From a checkpoint of a small transformer trained on Wikipedia.
Training: 94M tokens, 2875 steps.
Each number is 500 + 25 x the weight over its row's rms, rounded and kept within 0 to 999. Layers, rows and columns count from 0. Numbers have three digits each. The size before them is the row's rms in percent of the matrix's.

# layer 3 MLP up, 1024x128, rms 0.19, rows 642-667, columns 0-127
097:500486496479494519553518491525518492494494506489547538534569475490497495459544515512494489530504506493501531545499504459520507506504463524520510492485493473555512516518466460542527519489509468533492478505513540513510448518456531485494492483494485488533474520451506468497531535533491493484518487524522523481544526486492484489497464499488496529476539491519454524443466489493500535473494
091:531458533483467469512442517540513516504535521513502511522509503515489520490512498496487522489486500511543522497505491451526497486468514489491456520496456460526470485503527491456470535515540564516490509493490493497539501514498485455507502515481509487507494526510452543512501517535488462463530544502526455480493503540545502495498516524550484500501532493435483461505488514497518535502502
091:510511510465510520482511495522527516447490504517493507501504492509451461518464526554463477512533540468542485482524504511493530486464501476500491493497513507511488488510499480469553503491489507481477491502492525495498569484487506515458488524529482515508448565473491504513557479499536496515498478493522500546486502448509496511506496498534493505464490470469515453493519539501511501420485
095:507515502525547475522493494525521515507496489517503495516513531529500509507446515503495477507474575460511510495531514503503508452512492478461523537494467462490486534488515509523506490480486466493502511492511504487561525558458527492476544500514502457483488512507538513425508488509531482523517520540467506454465508492502514531477509506495514467457510493470474458484532492481460498467506
097:512500491469513452481485517494488502522501534484490487502531481508507482473529498515526510496576501480549454520535526513502529494525516469473502542489491550507484511500492490543481543505520502486511487525512452474521533550504502484502503473509486496479505521534499487519539489459566502513489480524521487513469492467491482496497534519441510490473473466505443507481523456522450477526507
109:508480443476503511510451472516527472523495535522514500474504503504505546506508491432492512547510497475497451543495460503487513475464496506469521528497518482516480508518463515495497488540481510470482525486475485506495525548494521501538498523482492510512485525533506446486516484500519552543498489515462503509506479456482494508470528490502503468468502493519500508542461470514475565541460
103:447504490479504508471485505499492481533515500547449488498524446472551453537490514522457536508512495495482542489479483514463492527490539507503495464488510511518522502530494505456536508426504487490512473510502495497472525483495527538514451531502467523481548480518482486529520523507547461525532543511507510504499475507495497476532490511515499489493457513509471510515514465493502543524467
100:488502462527494530488494513514459491481454519525489593491520492518467482520529497491479548525540541497530482509450473513511531501513482469501457546478514499516525532497471526501518485476473473512492476517506536485526475486486499483523495470520519494530507512476515516500500506500479512489499488473482495504493486506487489454476501421502530434524554484493479483503508493502446488481486
091:533488432510483496461512539498535506506477514510504527501505457509491494489508489527504534517437516505478499465497458476538451530496532514478513494492515514520498533436480497496473471507500492483502509446470499504466500497498557478539495489497486499542458481539507532501543481493494476486499547524505511532473565489539499509458476481496523485466503485485501500490469491478463507495471
104:523422509500494466489516512442485524458548510512449481470527514512498528476514508492427500504531460522504465513565508494471491516493481528520530507519520507498481538526471478461510481520504496532489507545497524492491488447470478496510517514507510478491499485543481516515477524527567536517485519514478504516512532498507473475488511478500489493529471494504502519476506511472511539488472
101:546493487507508533450523502492498467503532531517501502550498429503518473509531468509485522498507502474472482498515496468541484523531492470545521508503517523527516514536493492502506490455509489527510482531495480471491499492525475457514495487510527514500487530511444477487490457442523519514524493473520499506530500523552489458480545531510490449499453494523454483503524494523466489488539
105:527501507501532496498476515489537500468510529497551482490520463514503508507471500493477466481509533520470547513477542507501534484472499422524436488413468509492494495501470435482447504526485473473508514463486484526499496506504524493505498486490496520481478505517508474508497468524512522497508490513493504501481492468524526487500502509533481449499504474487510475540524456537548524518486
109:499523523494527498477502472491514437473500452515545505498483477510481490505491502485539489551519481539486509496509508508551499520473544471536493506502517505510496506503482492531469453508469518499549493469530499543524512528492485494503511477478527509511560508480473472460489483473489536490482522508480508487508445452509487504492530454481476501483530547507456542528551507479526512474474
105:431484534467490501537501517440462468473483468497518494517494497479501490533511537477509521537497481497499505556451502499524461528519478523484485514474500508517499498480541473490549481494508525514478525485500476489482570503518482510472477512507513474483503513500521527545504493494462533531516496502513517473492454501459544461504493533493511472486493514511539495503472432528494516523517
089:517499489489518442502452494504508473490494486505514463477534493485478498483464511513517473558480495515475530499480498507499517532483531532455471503537496517496473462489536528502458522493519447538453478513508493472532489516519548480556522497476483515531503504523510482506497503534481502518502496501464483536496472472542477491509527533517476565483519521546481529529468523477465475521501
088:516516504463481506520494516486598530462530532489509485508493512488477482436460471513479509493491488480517494530488477532530493510540494468530510511486506521485524514493479515524499515501534526475482457478465494466566530491519511512472508481510511513503521525490497474496478519508468474515499504471483492526524521503478544498471504524546496534437491458518519469518468513481483535503541
081:510525478511474471462528485469504475490515511494503501541526542540484517525499492467488506501548492508465489476457504493500540463485515533479481470498491468490496517513515511525453495509481475476522561490486501451488511481475508446550488526516515487445513535464489517516494505471518495492502503488471495482486486499518482499442523567484512443475513523474520517526504473555520513484485
115:497517459537482475491535487480498496466493542500487492505517518503486466472512528564486536530461512497517491520557513527491494526469479519505500480498513491476466502505516424504523461560497477486507486509494462486536512518527498458500499490578498538521471520509504509505487535487486438496485529517498486503501490509509458490523501510519473529482455478508484497514472481544464495470511
108:511504492487508501440545496519464500481512527541465558518510495453493445517501493514494515516511488486498448478517539521487496524494465526534495507493499504467541493516472557494488508534486489522519519511549499483474535492528540502509486491526493502439537495498505486524500524553495494525494529450498482533538518470504512495523505506485438503462536541492511494496467490475514474490488
108:517517491473496473485486462472540510501515497534565474515474483507549495465458514474490459518545479502498492492555534515500495466498544539510497524473519482549499523500544440537487525510542492495484458497507478474493484497511504499498497513459507550530506493494480492462466523449497510524496522481474480517491493479561510504500521490519495467517538469482459477484504525518505490511492
094:502501443521485519500513524497508461465497509519507531482491470470464478515527542486496484523554474518462497502497486520509523489524478513490539494447512516439492483478503488507465491477492456480484512523519534491527530477479542509446453504516503560529523496531494513498512532503461461515497545516495500552552525518477499457501505490490482480504501488534531511494536469487474488503516
095:500525530477526497511503494508471499436533502547496491494498511473494474526501509538492536451510503508466521526500502527500449497514512446505528505509455548475524509524539496472500515520531498524542514496492480498529469500449460485494503523520492473483474484563445541528460454505496499485485509494484530534515549496503502474477489492503461496456499437481503515491501505513509507513487
096:473472512531504522487554486512537544551529468516537508516485486510464511500525514491508533529491477446489425528513454476487512477532476530465524494495481514512506496440481523462495491509528484542514491488486480482507498501488474478482507519463544507469495484506482536461527494493495469491514552461521544499531521477498502501490551517515489510498488535504520498505494520523523498454481
102:484486473476504541478480520521520501476501503498489494482498470514495493513517490471545491528493539468540485469516527519491515501495500507498536495476485532479487528501523466475544487474460518535521493477477510515456520506469505526506519504462499517475478511538539525508447542507512522490430510496561468522538503530511463494490471508496499516474519487522451480540522468502438544511478
099:490515515552485523517499517492506553545492516506498522517537470487488476497492516451488481509454466500516485494475488502506530512499507539513558494533517460492487489506492497555513553453498458459489560528529502460508522510473494528514499458543488477486474531498459488503506499485479462485505503547482476487488493471522430522495505485505484517517535494503473470477501502537503525519514
102:518479513518498478581505500512511492466460479488531506488540508484492517485508494509509519496488464485487526493483466492448515513538533513496460486522513450545524520509450499556477487476481515457467493535512531529517488505483498511469475474476514491461527531473495484488531476524546528471477471499555514509513521510502489518481474516501505497523489542561537508467475526513493483495478
# layer 3 MLP down (transposed), 1024x128, rms 0.179, rows 642-666, columns 0-127
097:505494517501502498504526480466500499438498480502499462502505535476457498529479476498490512513502511513482533475458504465541488514490517492524491530469494527466468515514490530525482500512501496475463528514490494581504485489516487515481535544522548534502479508542500490536501465543501502490489537462493519531513594501498478491484488474498471523540519520479520466522464490510472504477524
101:488477512490492515500490553496516495519528508501563520510473526520497473503487557557484495498518519514495472551460485482478523498522522523507525482502537466503506494493497527501455536512509513540466547517483493500475504491491482496519528506524516499540507513461525485492505548511499489560523455504530534515500527507496539528525480478472521498506502473532447496540554520497492521478447
104:525535506477439449495481521455510494454542475522495457518537490497494530533516478509490461513470521495511505500520481468472500522499470492503501488466478489524513492482504503496517470486512507515541514476472484528496496514493440551507487480520514515494527462514516497527532520489492481475505453503538530543499517512504498531493484524497524478578485542467519479485438488490503491545484
100:519508492446497508454499529506494491508472497468512491518499480476530467497536498496503483534500439489494490522442474481480458526504487537558494504518495522495512479512476498511517454469484500521494463493469459492500516483527502514475481506495491499468524536495461470500455524495496477462466497449537503543553500525452535517487538525515507525521498533498456518509496509508478502554476
112:553455483532517551515463485546494503480514457453456487475481545512516508530467453510458492496471464498458519550464467482487475496497494516500466520470490512516471478493478473493495484471530508527496491487542510504523497467492492522498483532500503505495473492502514514456504481492506494504481496479497502487510515533477525486482524500511516516503542512562465504472487462508533576474496
116:499531501541481504476462541488483480530490490524509490509483463500501468517518488515524522503454497506520519507547482480516490509483499490526514522533508561471518495522533540507500494489515544418476517531468504444501504452527488491475467523503509507504474457463502534509485448538516523469491458541513521491494499501502519505478497495492506508483523483517541480507474505502533466435513
093:525502543505480496513492477549490493488507481483490494495561525529496517502503541493488478505494481514509510505473464469496454506507501486505529475554490511554485519421528497500533500532560486476539528469534448521484511509508503465467526525469523467531516509485506485497474505517481553497480486499511466543503524522486523474486467492479520514511518487493482503534513506541556502469479
093:457554556437474507489478494454510494510516496461491509469488489511489489492512518524507485455443474536461506454489504497483454493536500476494506481527515506479487487501520472505497530562509526486527473506507496486479482510483492541496458536480483470459529516457521476517449493506502479527518500527512484492470489501479524483528495527512496518502520549452464505478472517524474529499495
097:483470498434512497511518513508438518526536469499513462490519521495494513514505461487477480427455498487502493475547504507497487496499480494496493523501468509486519503495540459519458513504513548522497495497510574506520456460485517512493501505478485541503499467455462477499514491489485519509526495509491491499503505493477551452520496486480506491474538499479516526495493478426473509545483
098:515527491530473501499510506507487499488487463514556444543498486528480457522522525490540462493495501488520531506488533483476521487505495472510488510512495494480526465496505536495474501497503491452553495503519520487499502522472528462507453456473435480525513514481480441464495507494498472518530488482500507491508484516495523498522481494510541507532522507466475503544498464487478419534544
096:444517521454518491529484474515509508500520558481509506489464537493492495515488487509501503483507467515473516450487481552507515445514495546497532464564488474491545538493485514490534451472544549505495544472521494515538492473482532520485536511483526500507502486476490503476501447523514474524454493503496491477519516497478462488497512526514488521494473530501513501525488500521528455498499
106:463515478541503489492491468494519477464490472484492451530482503475443437537464517527532493495514509513441483525493528522499505507492490484491541515523511517495504545503480487553522503531505541471511511503498539474524546480497505520468506503498537471518536522472527527518512494495483466494512521529520512499480570539485521507520504478515530522503527536450493492512505509502442510497509
105:463547468488468484487513459512528490501490464525483518490489506535513521504530480510480488515510427523491515478472450492497474494508500478494517459498504506494506495498483477451485509488501527526517514521473493495500493500514501556488547509506501492493514490490528470535499513476517433549500452486504472501481525515483477549507481504499542556484502473447544507520487434490467488531478
091:546495464505512497497525490525493524529504521522487495506506511523519476461479479511512461449494520476510486490555485535492533485520511471514516474551486526457497526521478494536487512498461504476515519475514493498534487446504470511517524463543515509504516478438533490450536500517550478480469528488489487528507534516564469513542525489499507482523495474477509480469495537482477507488468
091:515498489547502506504528507504524533468547510482456493521464496497506531454480531505454525495519540458498492512529487536527488476480475481533554512451560498457500546554507534509477503514526532518499496517492519466475487492504505504494531490535461510471510511486555508497486549463534475495498477500516559493485490490486541494493460522492528501515519520485501495502471485504512522516519
102:468469474496530511497514488535484470505476497525485481542522495481521572526490466522532488472501516517495512484492504477480480480514529514517526467501476520482508468469481477476568486486538491493509490469507521497505512503531486511500531493480477493469527521516493449492462497496465581520468497513508481501485463483564464503521485520512505521474514486489436514510520501500545492555501
096:522492530479495491485498471491498509504446470521484487516503476513505497507540485481462528533464536489485485484467480531488459469494464533527497495514545566494503526465509493498529552518486488490484517472489474513455517486476503509445494510512519486518500514444495504523446478528485497452542501478504521475525515497520478480494518523451541498480511554486479484480556470520483486515483
118:521460512539499495452506502478506506536495495492528497460466428508503513505503483451524518506492483476466469509462515510479519517500492481507489501511489485511502507503504498486527504493488467523490488476514540479526469468482474457577491502518530504519477455527492481535543487480521478443479529465527483473493476485561518507482521557512490501491501537479490475523474493482447473505522
101:479461451522451502459519522478492508533493496501522503488535499472517535501536483512555450534522524512537522499455477474520529494525441525515446501495493507471509481472510532504477524507505522513532517479527516511493522491467509487534528503508504514482501481525504483469513490504503555501453484530491499501454453534524513510516491535492535470452470511516515549501476465490506497527491
105:484519484487495511496473473503530478451476524472487494497483482508467459517511520529496456486502463467512508528470425504499518513472509512462526504483550521481464524481500482502514501488505484553546563470492523511497522493532503499506519517512506488533550506489554488490495468516529513534497504526475502497518557494505514505509504524499499537539519546451490519528501492517476475507440
102:500527523475503492495485535519474520501544489503451490448473481481479493497527523485516495509469510491550516476507485454502461472521444498501455481503462450489538500517502521501507500487470506493459439518493491520483506510510483507476505508470522565512495514512513488501493496515517547501467436452506506457469508502540496479507494462489482484498532524561468523520491499521523477495527
103:490496497492498502508504518519466469510515534483503548539497493517521504496483457535533525453506508489480508414519491479511486524480513435498473467478489519495527499516562533506489502511513494491502515514534527427532531476487511484485496486518488504495482515491476531528494455505538523575488449483488489492489524486504519489488504497468502511492480505514484524522567519490478472479514
089:511487506465510488488474485520456498511480510524444484503471514497512496508446510485513537520495496520487516501440504535529484523513492488510480511498465481468541493558533487496541515504456503463465508506509513474517505526505528521507507508522511473537509502499512493514514518513537519493454486511503465452476502495504475471514525535440452479478469511479476481550464470481531540468553
093:483508505498505498532518454506516508526498502513506486524450476487506474507555515536500489497526487542459449520504519449529466531530518511526487513524521449513488501468523482512480520469555467518479520490509522473506473499517482575519535469518512467506515513505459479520473514502503482474491484509506507479461537515477517457487472524467511490509496520492481484449478523496544535485540
099:470478505481503524487490524505519538539520487501478472467498487480500532504520508500534545470502499502452528507452483550534506541485482518559483534494471526490509477516486473527472514521528500475473482503526508497513463497512460470507523522475481514527485439520461532512463492495450516490485498516460504515452508496483509480450542498510505505518472520550530480498489498536554521492481